Each number is 500 + 40 x the weight over its row's rms, rounded and kept within 0 to 999. Layers, rows and columns count from 0. Numbers have three digits each. The size before them is the row's rms in percent of the matrix's.

# q: layer 4 attention query, 160x160, rms 0.0617, rows 7-31,39-63,71-95,103-127,134-159, columns 80-159
# k: layer 4 attention key, 32x160, rms 0.0593, rows 6-31, columns 80-159
# v: layer 4 attention value, 32x160, rms 0.0554, rows 0-1, columns 80-159
# o: layer 4 attention output (transposed), 160x160, rms 0.0761, rows 0-1,32-33,64-65,96-97,128, columns 80-159
q134 099:503496483506512486524520459504454525444539556496459557469580465487513438494513633452568494499498496582423440476497446595470468491432511516491510450508470506452515506490550472465510448451460481474502538486512542472538497406503573466558534510
k6 094:491547559548495507557477511504517495562524518462485550512522460413494501527552426491467508506510484500581438526498507530516561519524471481601521546501522456582456499488456568496505525470479569526500529473491557531528558484492537543440497487
q7 097:519493517422566583487515495474476518530500485486527507539440440425541446457614526461544506478479436555462480475580569498477457536476545485520601443463493531467501523476504489545476512506518401484464512517481498495525512449569486521520467536
q39 100:468436544508502461534542537469457492510530535418454504516498460528473471448552507495511555488485538546509426524520515468479467571480497544514489534493485415473526499448536477506462447548546562566494503559528480547558495464464463479561482566
q71 094:495477471508439429551490422463524532546485442510506457554553497445510551476491485505502553490536470459465476503435518553483547517482512451486459496482496547453448455507476571506493517473510480539534490516621524428519493531526462553537495511
q103 069:449453504460517492520584481418543606491513447578540489537474567599460520484447479552467540534569511508575537546531477485505488533537541485432450550520421456569459487475468470448528509472458526513479528423511446481483462563556454495453452479
q135 130:459509559437578536523512465476519601538513541491558498511486489505456504467429448531555558474547507529493478517535514463490496558448538455507473479531588434551526467431504437453466446464454471506539488523552477531523495482540507488460462593
k7 113:534509475545493456528519497530524559494480493493548548554482506496452472472444516504534524497512470467544421620498521512441504496543579521509483522556540545563423563473532493500504537472431454520554520463557476475523483501482514510459462514
q8 125:599445461480604545495526516476507530543525530499493529562498534482402469474464541500557551453453443479456451536524487456425501544543510543551476520546480457514511548448547428497490499498456486417549541554486467457570474458403514474471451546
q40 102:505503520470568527515511507547487529399531517515523517515510518454473411520479456456545484441507452494477438475529561429414494508492446484512473537516487502510526519488572448496493522479476425464531518484476464519532482474573458460486500532
q72 102:468480442558532546536557529577467581445532513504513563511412562485473439493507500591516502458500479536435464476516504493533536542522502501537510483521548454517500543497555482487493556515490527424512489480488475479528480420545526424517445486
q104 079:503516495580483489463420484540450422482500525399506547474546467450562511472537464509493440537460462507478425526484551517483511504440472505531411459477583476423544434501467537532488442534516497469491450495484531564502521512473522606509611511
q136 127:525508542453481514569519548442511486591509510512529443556482458484470452460448483446459517539511509473511469517519481464460545543467530523554519528481510465541441502485498444503441516497439400516476467482525464496545469495522557496492439539
k8 090:492502505548520540474508548545503493503469432506479552532561538426578519510550410495466516569459508458538491549465550505507473514499438490483494534501542538475479520491499506635471628459478519524557467417564505561496491536512508469513458478
q9 112:534448515445543481496435500509436491452471537491545562494533502510477492465460477527532528451506436461490489506511589493437494526453534516536499553543496524480446469454510480532407465475460511461547511519516524394557483421460497482425462594
q41 092:507492497450557474518574530490547444480470556408544501546453531434516540492504458458557483505488492466557488581482542494429493561476472502528512479484474452468505547516525488542451521444496501518505525555489488460536470447449531465488453530
q73 103:495507444513535542492482551579519424424498537522587526552457540511478440491489525495541394438481514541511528596531505463530475465496471546544537527536520527465499548486528517478459534537538425418459549518472493464538452493442527504475487564
q105 099:507523512494631517503495591539563516493515532504500506469469505488576426512510492521528480405412502509491474477566459458505481488441457523536537505504489448515497535463586461567434510452533497496512519464462472403501496545480515481511471498
q137 099:597468533527517445535512499513478432450520499439464544449538503488557469484439480453551501473437447534511479583474495537468505601483470489517497463524484476496466506446576510484439556469481512455521491544479546465563462490438526443491496511
k9 096:527520528604509433516549526484494541529435507512483568532496552519496472476414571495527466416512519485470458521540465510533471505439537504569478459558511486485524562496472447481474443478491380486533515520512519535457478492471552503500556453
q10 099:503472466499533528529524484487506544514485504536500528505471513468501464470477482505498496437436465531488366549528516479444412507446522504549506530489504442496519531440560404511491514479496440432549554561491393491502458477588513450426456462
q42 083:450528499470526566487497511411473563498527588489538545469522488447573429436485498478512472479550470451532438496542541436482507439440539476489565555523461506523479497456513461480469522556491536421484542532539470431556520427501530513457520521
q74 102:535533493410542431551572472468458534524546493509530496549528509469408423476515493522477517446442483513534509499489558457451478456473505532630509440488464503482622517451530511545428424558497459621462551451512452469490515492413497494535468485
q106 135:479555534540527558470532466544565434442543523496572571474497501480422456579515458487465520523491523489420523480505524418474543509481529539497484473441430429519523482529537455539471555485492524434401548457525468509453474507514514486500494511
q138 080:504530585526462502502543496488567543479515514508453472565487548432485537516486518511511490468459478530513418483502573475495474531483522567496526488460521454495508524451520549480479474530481487507529563517483524424497535539575470481495436505
k10 107:534565515527500469470493470551516492423554455483514506434481530494497488582583488485487515479468539439460571427428503481515596490531577535495487460470439466440491503561486491474540568580507533449468544454528548532424487520529522507509523525
q11 083:487544457409497552479468553525542542464498431465533523479521447536514557459482489531511517477560551497529524454491401520556540515431474597489550458476471530536526615502549569453516460541562445471475502455450524499483501527479469464477475503
q43 093:540572499460472434498545498482514467505469517433476488566452528429482475467466456531470510429542526413500524394505528535511553495447495487552485559521446497539479500534525534530453407511530545506560478598505485484503501485440454452556515478
q75 103:530592450529533482486521420489521489458423447449486541552438491488438516496490591540472530508513544478405450469445557507504465511532527566553505515485534462506502542537494546461442460490510475414533460487445475538529527569440448446485521512
q107 130:469477512553464518522454467491422402484531476531500462498492520483568499546554505465507542520434478534491452508521572434525492453525550522464498507354532440385410479561465464561495527481437552535439508460527527470492451482553500508577523490
q139 088:476550462460572494500529526445561528519512523570555460532489468532535449513481453492512531500489531538461476574570492479532453594475420427428507474397515458516518419472525498549433533455512502505472465506525533492475560533543537511527462524
k11 104:505509492538557555546461471488459497574502548523469515508519520439532487547494532514542482515421490527417447481492518434489430468503477499439525532408459490465447512545554446521503508441405600577395497415479476488457461477559526496533472518
q12 121:440523528532452472463497567522448452460535505477526438443436477544506502498511507522446474566485533519470510473441462488566546504533478437500534516509533463531515492562429485500568494561552570458500457542477454524432511515442528544572565517
q44 087:389462464545476540523500489495516474484539487522541494509437534524460512534428519477474433514511500512463542487507465520537522507457449483486515531533529503522548473500443530460525479469519474559420400412521502493473416551518434540508439469
q76 103:472458588521512539500505550496546517521481504566544479584479364464588484508480473524481498537508506556492495465537449498562507483540499521539557495533480464502531460545521448565542497541529425515491448495570497519534528437453514561481509463
q108 122:526585461544498471496491440477590501392525503537503545518413516509469404522516497479477450547607466545502521471547541480503495515537527500473484439470436474528531431518490464488499473493511488418489511524479531475468434436447581493560541470
q140 088:461497439504541461500573530518570506496468457551494506447477546542522523591490478524459525483451474493474585425479508489546507543506447563491514394473564490541511479543513530444525504506464496429509492496509569429443455520525470540457560477
k12 111:538509519507546497564535490491566471446508593556509563546494496445544456534483416465521459469547503464473477558536547507485475577540505507480475468511472434462539444482597434453432438485419507479494523509501504469518460447459537419472415471
q13 098:542490573566509530540576514444504484538489494540527537470510467539505568525488495609507503509509524545518489553571536481561480475462439543458470470533541514527432489535521473508531531384491538507431502585513462504509489510486410470492496436
q45 080:459442553525500549535549487603498493450557540542465447475531496521481487511490516549526472489511486601531510494519505468486461494514417492546522531472553493566476486506516449439492499517492507514480479513528442516550483503549388453523494473
q77 102:490572547404443427493525433500486579506579546575574414509395474493517500450471506505454492475582570539455554522474414521490515491480466447432520502471485512469490517495456520517465502468526522508523497488568541519477467461504566470482512559
q109 131:447463532484497493516493528422486479517488524536484485557477507392535490495482547506508444520510538531489509444467486517495464493475544476453481465509510528513606490436532490408472535445525530517515497498458530487556405568566539550507506564
q141 090:458450480542446470467489481531510454485496515475563466507491497481487526526437452504482447498513471446451444530488555503536464528534503376511410539512449515529518453516479488550509531534496383469541455504568529514509479511545501513477519565
k13 112:432470460504466484473460481478479511470510547516489520487495519452519520468552501452503515496463530534508526439505380492505463503467545457439543505479448494496613489510449509442502530515553497507515483513490527543514486572533594545570516529
q14 112:541484482465586541520487596508517500479440559518522536515527501559447478434445497503564513503444480472493500582511478498454558551469511550535400528551517525527493563530563451566476505508458531484522519512530501429545458476450521422478463567
q46 091:565473515566585481509530437536540469472491500445457527560493519482487481493514554476526506530504471445565514568530603535545553513510514529514516514565544452537462523504531432489466501504504556487482546457502399526534483452512439445491523460
q78 111:483567566544529494544509575506475444431460569436547476521500487478470503488466446507529450441520475456514493561520601477534495462485544496599507533537463444450497565428519531534453465454493465517478532514479522516539483454458492546486472543
q110 125:502498487497541499478569436514505612430479501554543463524517510479516503502520480490522483563534526520542515463493577522424506569519548488450529524526517542549447476456507483508509512522434443529501556501546447594528541450508505516444460560
q142 102:507515555542510571500507501544500461551474541542521461523540480456493532487478470545387465520504529449506520499503519438517446546519475524504584536572505496513470424508483508567504514535468436539498560537567390573483495540513508525428472544
k14 111:509461543473461476429534436472476551448500444590455485508512489511510548534521499476458495493483523501486535468432514546462507524521557461408503516443442571498479427523501530394542499482526423511429511543501480576474540493534453525466495502
q15 093:469510471399450538451428535466575475498547461519535445521477491454508508549552553472418512510559498550466482487477515502554516504561523432453564519464482499488512497560481506467539484483506462473446439440482541513473476450499458567535497494
q47 083:443542515454497564479474497503592433573516512579442474480557483544525564579453450553446462500476498483460466514510477504498544532502489410484554490425479507551480484525435554570524487506528563518523516510534492503503444556520462536555487462
q79 093:476489446525530574453526516402540525509480479483479431463412478501534511564476470548463503571485481523519464474574473502588489449456498512526380530516524466541509516509549494449571521527520460435484466525562547498480554511574441513563602510
q111 127:467482488505521484475607546546545501527536509480534498491422511525531504452460572553479501496434619487458517495481402579529529495405544530452503485516452583447482526530489534532480526518519439531473525488499506526462518518478480548509570500
q143 089:491481473519410456503511449500438459521493501446472523430467517472397490530495537476513534491517408490467474476508465576479519464495511515472437462565451522427521516526447505474513435549490424540497524489456531479531517446544494546421520549
k15 107:528433540525532468554593523552492493481545540460527505486464493536527481443474491507479491506371490491473531496488433536483449525409516510494512486498467504454534505465542452541448499529512495541458542504478502449493531514505563473449551559
q16 135:411508489520443436457502460452510504519523419502474464442467507532493537572536488543454470552491530560548532435464457519600548503482498460482435488480499516556522482550445548482537483568555484531474462494492518518443565554556502563563567445
q48 056:514542427543434490527500517494441566518528435442480496489424575501417458456501518439484487510553486478553496465462512527476478495544524522537449463481447469513484493523509555476478448520550508508516504470497539498441555457596505532469508529
q80 071:488464453542509505493489465469500457489477459532469503443486495520476503515461578486445491564488440524482510460543559512517498424473488497581462389582527529511522459523426496521481530493539566525505423492441508507497520497555480448462504476
q112 032:425506518462520559495602523510493585419437485490577475553444461504435471493427516476446475568445479537530473522492428455511470444460531554454528521504509496492517523501518462529499469501517519501535460574497470486523499550504596511553488525
q144 028:499563514563481461573525498514487550592425452540513528532538566502439489494508501505441546475479543485531524553471534495478492435496451535522533531548480519502508423510517572465501462479449448495488521446472472521506544524516546416514489507
k16 114:425512501553462459439458486470520486503477420531471446485454510515519542564502496521419509558529539523543540467474495512547526454493491485504478482487444536557494490566421579500559525558550498528507433468491522542443536540483457515530557445
q17 163:520520463469601531509539528523515494512492539480508583547524513489482471428496493430507477423483498479493424535557543436426499574441474518495505468502493522472490541443591448535420475495489493468530535511492440461553490453457500482434458529
q49 092:533435509530502573505491497558503555503465530540503494516492524529556570512476522554492461483455520501461512581456470450522510448442458534516540557484574489540469520501533427523469560482441507448480567519516446475501488497457483410409464475
q81 088:543481569425561465522473501569404561494523517536567511518511551474504520467486461550486530479482479494556460517482481486524427525416508564506533528501545470424393521457516482499452444487484425531484533454554449508528467486463440520520432456
q113 047:508494601470459485466487461480458483461522524513522524469470486479574492510471465537541490467509408503513409500502567483510433552476468463538536524540585471472396507486483535491537497462445508505508559517463535492481440570552493456489468511
q145 049:477482518500487565533467516522475542526514484469592426535539527530485577553536507529491499556464484550533541487554491529492500401540528543494498505515593561542494507489491406518521479539499469490490558519553484644508458513447522469437545484
k17 089:561522495471455537581484510476455452452511559513547510507508479434490467433466485499569454474540473575490410538494537477504435518527453471535488504518420445394483484475470554460453442470436507507500553591509493512503439530548552495449498585
q18 121:459469491477416409486435498479464446498509407488555526473505511538546570559559474464440468541502528555509555491471536531543551527469516429476502517482477526519524478523462558523581518559539469502464397493492564534421555524523515526502539482
q50 130:466483515468476440484419408429514487570498467461498463460521504500473565546539484459538555550450543504548492428419462554494546517535549496507466478479587482532525525540450519498606482513538525547529488532489501539481495495492503552521540414
q82 113:564509476499559453458459454377487401503470479493495524465523462536557518563500524439502515484485531574484549437512523510547556495510440436473448469475475569531535429540476555500512461505499523512451433511438578465484485500475494487484485535
q114 040:470487382501447413487579511511520562493520486464492503526473508502458411510549563537522512544524558480478503450458530536458543470529570480426422510516457415561485458525433499535476482523507481459454449508465549431500457512464545521519519478
q146 070:474453483492469457489515495466488460476562479497515511435471491525558469530498491424573443473537483579492518437522460536476557516497468448506391474512493495433550475499506498440503500578539562497477477586413544450523486446545442555542536480
k18 091:454559436537405541459468538529501514484599519496455517523436564465459455435489542565499475619507508471503593500545469489518524474472508537432509458505446573421500421533423507487476473540498513446475542500498533577494452558572471481549554475
q19 090:521469505593418452521461510456541535439530511511487479414454488468507463422485488467519519499529495509532495529526519526469472500480471518499519468521513383395455509484553521558522502509501500405500469444517555444502442387439506525453536489
q51 120:470542501530466467530535487439521465485535545449509454486479524511464442465428525421550471445558520532469491548557480466468475526462510448467495466440399471434531481480491513533443491483542518516533488555489536438586531452549531491520528564
q83 100:540466465454438487520503461452501550524524538511573513508531542559447530448487575555457506487549507505521457479558475494497510507509518448569489451473491416495535502482547553478518447539529425539412487534568526557528505513444389547507487444
q115 057:424511529552527542488464484491467436520541470482517532540472538475483499440438493543463535464508566524453417552574484489530420438496450456479504518461450514513496531455532514575414544529509488526484459428517517509521558556465521446523469433
q147 088:473528462439495515480530462477562496521478447510418504426456517561502582529505429532471596535536533516538559450466455487522513477509455392452446491532562540587518521539506545522531495525525501565492475491580556541485523554517418510464508466
k19 092:492482445515491504508468439530399538529547537410523514484500525500528487455535437436507550485497534441475514506519451551509483466435495503446512472462543550398519443477445551508445489498451465505518466502473515569533480510484582470478476485
q20 106:560493524438477461570492580483546440463501536434476518513490479478461483412493468490493541427556482511431462513521460446474470481492503495543479460543497525442533546489580532484444550468493499493531512545464531520512458497533466539480396536
q52 094:510443575549477450536521503456505455467509518453515542489525514503462478472461458525503516488565467442530535527459510510446447532463498460511449434449392480438496464472549491511514517534508555470554516467542494576527475503491506480492457520
q84 100:478567557511431501513534520486502534475517499471560480544430484519633433486458389488519469439548444543472518522496464454452494529475517511505484431549490527532550516453530543507510472471492431499502511533458543502530467508507506491488529615
q116 063:537469528527536572475498514568478534537438534543477528523524445529545580511495485515512485460448490422507513502494503442472472523501475522473581466507478494474531515452512497529510378463432542476381505508485518482573461429500521454438525496
q148 108:479573529494497616543489503544516514569446503533584491513543431491474554509500491563442498479469517486481513538498519464503464492511510582490563541526493508518443533509472487473530458505443512480477546529515447636514496526436479406475440511
k20 090:471475469493490550464498520509461540494517578523490538578459497548504476465517472447543502495475514506500489470547502422471522511428497486439545473414520450468496423472516512471489404497525501497437506421488518387501540575492481439455492535
q21 112:469484448478452458459520451476449521472521478533473474501482450570438543491482559484460487566552504550465513448534514459544570473545493429486491544464461499531500568578469510431524444498541538450467434458492512520493521469537508526585567560
q53 098:476483575480487433464472515513490513543526402467437473419498484525493534484500489498484521546518497498484537479529492506588554461557480499473446457450496491475501519498521499543553465509490493556474498506534469537486573544542476457534585394
q85 109:485431458467414513507416532484502517552501434511506452437517525570571532525444497551480539531480569437593508514493533580537506542550499485543441524442519481543474466537462516469569528406519492505473550427485506542443503431520412525530450476
q117 070:513549515557452423480534481564489483485546452401486578514504573456571487530496484451539473503459518532547507475469445583482550458505526519551496463514558500465524443454519524494538466486499465489513466493451542487469509516496552516583538499
q149 105:508417445486522427474492471496486459473587502412481449384514551572477498528513482450502522512504520501464559445493446546514566514520480423454392469470548469477597496544511494509527531548523521516549464539510496470499470496499434561550562507
k21 103:491528511593512524444472511561488407485492460494418592536527530504509504533536476424529462460424482535487466505445473567478486392509550548444546460439570484524496429470480559460527448505483506494483459509414558453416505554502504508541544486
q22 103:511567502512511560528378545533489543458526549525526547523502458503474492469488561498534506402527417497539495505523504464558490537493491502500501505538542468506495535492508514546460439505484451440544513461557492466573514478440536529431524591
q54 091:525527479601538569542489495469508585472475497492522540552468529440479448499571409482516545498531509525486500526571476492583517529452489528492452529523521459501518556495538501483471398515487484501557530459579502469535460459422472466484518456
q86 101:475541528469452460504472561503504533475477483508586514465397509509512481460538451478476533528469502519555564479485550522474598501491511430481486513538472517556485519555509532504578554509420488503464507454574606474488548465514535447551462472
q118 085:531498538513528423530551523543504476482493477574517560489483512533548475521492495527538510505513541500554510536485511541519476504487567488522479457513551421547515435470504512497541458409497471510490536479513534452490456576520520489594519474
q150 120:508524465554551472567515499464479554501531529548533537516526465519549473456457549453583585492471538517468469532474521531464473565459532494476438480482480498440496479477506468421469505429408539491520535491439443478554433475558500422522444512
k22 103:462526507494486470528551492479565464532498419567494463492438561551498536559413490530398559530499546498483478437474459492509579464436548487531464539463467478494532507533476557513506529486539501469480477532586589523461474540514457465548444439
q23 118:553465526500543500537583510556475503494509544536498588506586518515460439453493453496524504495547500480482430580479514460432405556466511470521485465553509458501430541473501429475492465483444468516455556528548485476531505484471526465435426571
q55 105:534484511511527543504489487535490523434500589483455534437438548475512447521477496483510485391465552485418520547536590451437509537494496416491516467506498486475514536471545509550468574473520514475532569503488551428526508456481551481447490529
q87 092:525434505510507546525499530486530540537462485489521549535548482504464516494420415456518534492479473493553439520540523436466539533516543481514392480490429492485574510496525433474427541495513441526528529482572494494511493513489440461495499436
q119 070:561532518510520497512513522514455490531449522476489434553475449541508504446477589463549465457488398499505523490516460509498530543504537492536540487499582536507463545440529466516517495460505541551546505563512580490544518439523511473573511477
q151 128:489566580527536567517550487529505494521501472539529505564527460529491537453431506556519491463515433476504497490504575424473510565542511500470550584594541503494491554475490421492526469523519523463549530550529434542486484470487468451464448534
k23 088:539474465477524463475404461462465469498479498455483441476520468490498550499515568491534490490414461504474566468459461600541600474503497539541537531485582526565455525517559510480486435466475566526469457517484510439505474446461493512545503503
q24 085:490528440521504516480489514487509499500480514560505513451460455538470565532535422536412515565478527460463548443468529460567471507448493520438502526486478577518478445550526543565509554457513564497497483429496522454528456493568405551518496531
q56 088:426485434481529485452506521522558470432493510425511513520426513432474543523599517491423514480495566502571497554490519499538503488498375486449505546471416450432548478525466493540442492469509482471533492481510547507509489470411514515514503458
q88 088:478510408546520450445459443555551437501489472508483488552498570478464513492510485508456425479514516499502492430479451475459486483512444538446532449446485529385517472526452539451436503508543470555511503507490559547502511495506554556539556477
q120 082:493526431514572467451495547503603553511513527504469530458453578499536431542510442561450457449533532505454527497562498462471503520535483546461501496517448504489547489532510521549459495518537478483485440484465463487487538547485467529430510484
q152 135:486474444547432456442532519513495515489511494514504465469507556461494533534514478584380498549511514484511583495456508461504460443571486496465564506495466556471470474546433565532526544593569462532499485568506538555449569532503484487496552478
k24 124:446458474447439499424488550573538548512549539520483522451438505552531467508523518518491476477510524507469530427531505515511579485522459520451476439484448477490556481555480501492498481513569452482520477442464474511411488461467516565494527470
q25 107:517465532496484463550536507474480485565381494511478558531543472467460512460459518486580487529504509450495513541555494535426493520490550566511521459493506548486499562482557419482491566497482507526445512515477484500570537521564503472506432509
q57 084:527568455412483446494526536463525460453471495497521540534540514541533489498459518458458456448451517442485425523488483547451494468549523485469465560494459572459483440519431505439481471459434508548491466490526510540504532493505517521533426465
q89 114:551519504587424557511538487474498506516451502487486518503497488489517524501478582596481606494511527510516427413528401533548471523535453588521507595510547511480426544470546500496447455415527551559509494538492476496478472560488492443505499471
q121 096:582517523418539484532578470553540392410400504567486497506518503474520524512538523503495486487507406502475503421485541506472401461513495554542580500535577520524488553517576466551468487460496474552497551469526512557529465480498447463521466474
q153 092:553493505491499407613547450488491529489497469470483537543453560569473475452465530446607541445497494545464467496487478514462488544465528513561481545552525482455512498474490492571511503457443493539504491503468544465543489490542526457428499540
k25 115:451510508500434473479518443494562510483487483516482433505441522499539489587521485494432461547505495472504528413431463551565461455525472521495545493506468595531483466589510556546538509539561485551553451450480501500478516557455457486541549428
q26 092:486503442470490474531486513458483468497500479490487437459422518515590493479447466498404538515500548554508561469421451495475508459527547450489454526553446513455558468524444500445493443535478498444472454481530577468430521516517421433472500457
q58 083:528422466576554458506469525508506404514455404435502451521472457506478577526538451496467518465467514521571536516475514506451552493483490505592427554427515448431556535501430539480479516557531558521437461461541444568490518495559512475492476522
q90 107:472512536482509495454505465529510463517425495467548558485531448475473526510492442512480452505523546524487592589489471455576507435511446457424518474492465519524505498545464547520539509522606512503443410583499517519560529503467461536455491508
q122 129:486571527496463471495449476497517547483503473509489542543547504554450538464481451539487556504508528443503503527449383517533478422478534440478516531476487469519467490484493493490574576462476467452489473539580531567523489556500467528531462503
q154 078:514518478459508464470534445407514545485494473550496572473539494518504481538529506477537486503529559550481490507484415482502471510475553496529474491486525397535540427516492490519554509382519469470512473483449513524499528557481505481600506514
k26 103:470539533542521459496456514434565602467477491528528535569580546506434520504455445587448477496493533425458530518450478493574502512514497459517535526472491448507450462541509477469504548488511456452524456519571500542507479594487435536493454527
q27 095:498556470531434494483552426529483487509472428478431509512433591443511481514456472487489458456483472572482459482501487499470552488455410487499530480536522452403579488472529510498455518543495438496575509522488560456437468457504486525506497491
q59 079:484514536527502465465571514494533497556545525503515543450500444538553442519422519455526420458467527489404442453469559482483378490503478514495471524527525436561468543519541482534452493489482507469557565485439481515481551477548460531524459568
q91 101:547520456504601463471556393537445480464523481465464485468509497491435507514531501439565497464477480507523549467500547523517565474466444470462468495477476501494521530469499457564425425491532546528502446537540547403511497416472578516554521526
q123 132:513530448524496443515515510503536467473544522426517485488509470407515527474573504562500438562537473446559499546523441564534448503507446455515455469421449475550506411460485509434404465419472456529466512482572566508522518489447555522552492495
q155 079:604493473564487483506503509552458600541481563495401527569527429457485433474488558512465612474597562504470507570486507510536510480482538488478451515519459519461481481429507535512504479463544483590570411557463500482482536507486515467546467471
k27 105:506538468525527420521473543461558508432557490465494504455509529486516469419592586570502470511539457448561521542502491535517482530544532539501567487418398473507492407477462511484472566458504480509455558543494576515533487493489549559547557511
q28 085:553460487475466542528419503473413500493520495511584518544523511502480503461506550478539604500494460451479508532488511553421476545539500579533556526498542531459476471489523473511513532456457483512446515501539423488481392603512519499504507573
q60 094:477519508473570504542518512535491463426508477523509516511480480479519473449544473528448481464532487466519524491556550497460494504481463524551534476570545532518484502498532476504419547501460401495398506436553602453478532575511475446449500525
q92 098:515505544596384553538503510514532515469538558490430531489493515497532496517463511484481510484479508505479427514470534486464429564480478545556515504463555459495534463503545476488511474518477475552469512515411413514490490493452506515478464581
q124 129:467509576438527523518539591500549496490485531529484485502434483585533562488420494611511473488517459507436470518531477496546416447469518446517490579545542495455503477519500429543490426487522584434495452539552456498447475485450461469503454517
q156 083:465566517529512454482548598502539515559486588538526466487469449516550466471452476528459423483589518465468510513520478478508518537571475479425453531478500565507529496541515514541488483455489517449541474555552528507477478544508597565486486457
k28 100:464525513464490514498486530499539526513476527502431550480419477652518521495455492578502531532522501483492544520545556485509428460520536487441513538549558510510552468511485513476559411463497575447524462554474566517506546518436400439534502457
q29 138:408536483484440495435421519488458495518591507445497465499441555594500527594513504514449502582511486506530580453544481518542535463510529507468488499469465528513514427545469544511462514505521542502522441473488568526459474492514505558530561506
q61 108:396495422503484525481470445454496454540515446484497464524447552501494456504492501511459568534449485521491597515498458546509516471480539525421498494466513530447533570513484546466556445494538523546454422484476518535495523509491550517529523447
q93 110:441541437518503476513549544407488575492508506559537527477476511445487474498522536485555507483528550457480487528476439488504521416515465391439524527563465527482581415524446545545527510564520552486501519453441530488465468465500412526492482525
q125 135:433478477482436428492474486476458473503528469468430410466498478465500457497507571517495600539511495522455491425506445589505498405518548487447492533452445535500522488532438527525499489485561539514494471486500500525500555507557509527600569499
q157 104:466528444496459515468495508493449517499544492485422444421468494497559493544548557466499471517561504523478519473501465541524518471490462500496528473464459536512534552546521547480502522504472504510448491534477546486494484485597407537531585472
k29 115:546480527430482517585527516491449518473527551490469504506540470486475457444536502482583495406464507488516385476491521502501475496502505489529529513491543480471496517461550466476458428397468540499489594503514474516566434518574504491455434546
q30 095:626468457439553463511579514502512524481453534511545511518487473542483534452494461574511514511521548452422505438536461418480471462498527513513424509530515512490494528508509515528512509517488527430488452522526506451564481498464546469461536519
q62 084:536521500494453428456506503514555465499490519468482541533450564506524471485477628451525464515536400489500490474443576549411482485488537573508587491526473544509526570500486543498440482587584529490525495440535534515545520565492516492519453449
q94 092:480506520543444502534570538442604538493522448439481568489486467511551467452462449536499519466553508406426462470516453517561494421526443551521495456513547504425487489499564480460542530501537515556472494575474480476506468462545442526480495498
q126 125:557507582548526503521544497529477490519516459435531476442556511504404448498479566518471577476459502495568528524486508521495523532442497512522454519456504501534579516448499507455482524447488575471491584603464486501457496479532552486578526476
q158 084:502506561482562536523506543525500404546487459502443473402491384545458512467460555555505518530512482530494495513502505544537516537467471487491505455437520433498495522520477473491512570510548544548477502535438454552472488578592432509479498456
k30 101:441505548561515489495531528512568507577498483471450501448554478496446486509483540558468551481445515469498482472454486574580537542476441529466448464497512487542530481496474466463531484507508502496557531522419465490455510478523528440578490461
q31 086:478533538473456548516512473498498498501470565464489483525544413503476506469513493569545558553414451478489416556516522517565482516446490533499546472469498419429486553468526453450512469412507497521514569502517498563538511624545459428501493503
q63 087:501544498448418566536567571534481510496496473523487546488454453555515552500476470489545517487552558466501481535551579495499490480457509466427475517503554466524393499525492486463524556523427420492481507425536509508467461524548440491477487546
q95 096:549485542445566504482540463539548505564519522535553473617565460490542492478471441489514554513446504551541536584483470521533548444515484532498495462515430556451548504498459387460499526459472568545558522462450445575527522432444540524497514466
q127 124:469526492570560553513439508534521600519522550473545508521438509515542506479485453503482481473470561491521479551552505515466544490476579513457449532502482509519441564510434491509482455496524569537422499492511493439490472445536544466454524456
q159 092:491480476517525485555523587471495538479493475560493562487498499529605491484490499447530556495523516580551461475510549577478526527531470536536437507557551438416559524507539530440448426534504565494512495477485542497510518486466518474517531494
k31 101:473483483556485526485473491487501535437509536465572503502463475541540561519555466520446499468516498498559557539535497544542513541464557476438545514490484491455509526552419514502525446521507527554397440478526502445514495474491490494477514391
v0 107:543578587567503558494530456546533466496503482422544493472538482551505540499492484529459561504477446516462479492451566517495546516457490550532520535456484494446417525532530492571466475543458517516457512517506501497443529438550446475511530483
o0 127:525476548513551463558597512548526468486481487485522491442495462574444504495542520499523516530389569508515472507460500483526525463489490570495437522503503525494492444587483486569503485481558545523435502545474437550473492523562500465504463501
o32 086:461470570500500465569600496553494518478467488568469464499542571562388499525479501523495507493491540522520455559481502503530508514516551551471449492464484556507421468563513512436593451481519534511426541552434437521517400536506445468543433527
o64 084:487501482494477540353479500507449510518548499474572534465466522476559475518492492519463579477512494500494522469506472504478505515464478453541457503478540489468538580551545423526416559479472522491529518485411518407441469481501502524513486497
o96 098:477458426448529515538473507459514484482462544520448508564496493454528505465536459461538433490534459501563542508526450525517500479545478496452521426548486530546578545407462503462523506494524471489534467450549515476502479540397554504472504560
o128 092:503461515551485511501470516487458576516464516535521560526520436490518606505486502507533479482558504449444512594542526426498463490444490543582518563529456505500432449417521499460427425540454478455552536507519492525542461496489475437474475445
v1 111:561586495445486519488521530526578558478452522540484576495412513555547449483447468558476446491538509440433491553453539487518488470532495572525452513612526500490463481514555448554504432501493453455528440526478458510475480447458425474487447466
o1 111:529499515596507537512548501577532574556481542583486565492487540587481490534403477577475475494505482504480529475539485507503481427460524527531485463558448484595519492504482486492526486483543476447530434509435498517514485510538425428505508433
o33 107:511501508562501501475477416490485486584482539569471488527522569532522483540389492530542464513531436507456524501505508522515487515501626447515500464542528499513496543472493474507537497495523482519513535513483508535403461517507452454484482542
o65 081:490530540437462522495484504513531471470547466520418517514462542553552473457551562560491491458503573498511468565505544520513492566521485452515456515526484487513539470460523490527567477518516527480494581539526489418500450498489543574448439533
o97 091:456487477516492484535460508489435454530503491403569467531559455376482546446503513412553556526499505531533483379535499523516491485510460463464535514439454469487489510461435498481444506465479496586474618428530474531535439485519556561576538520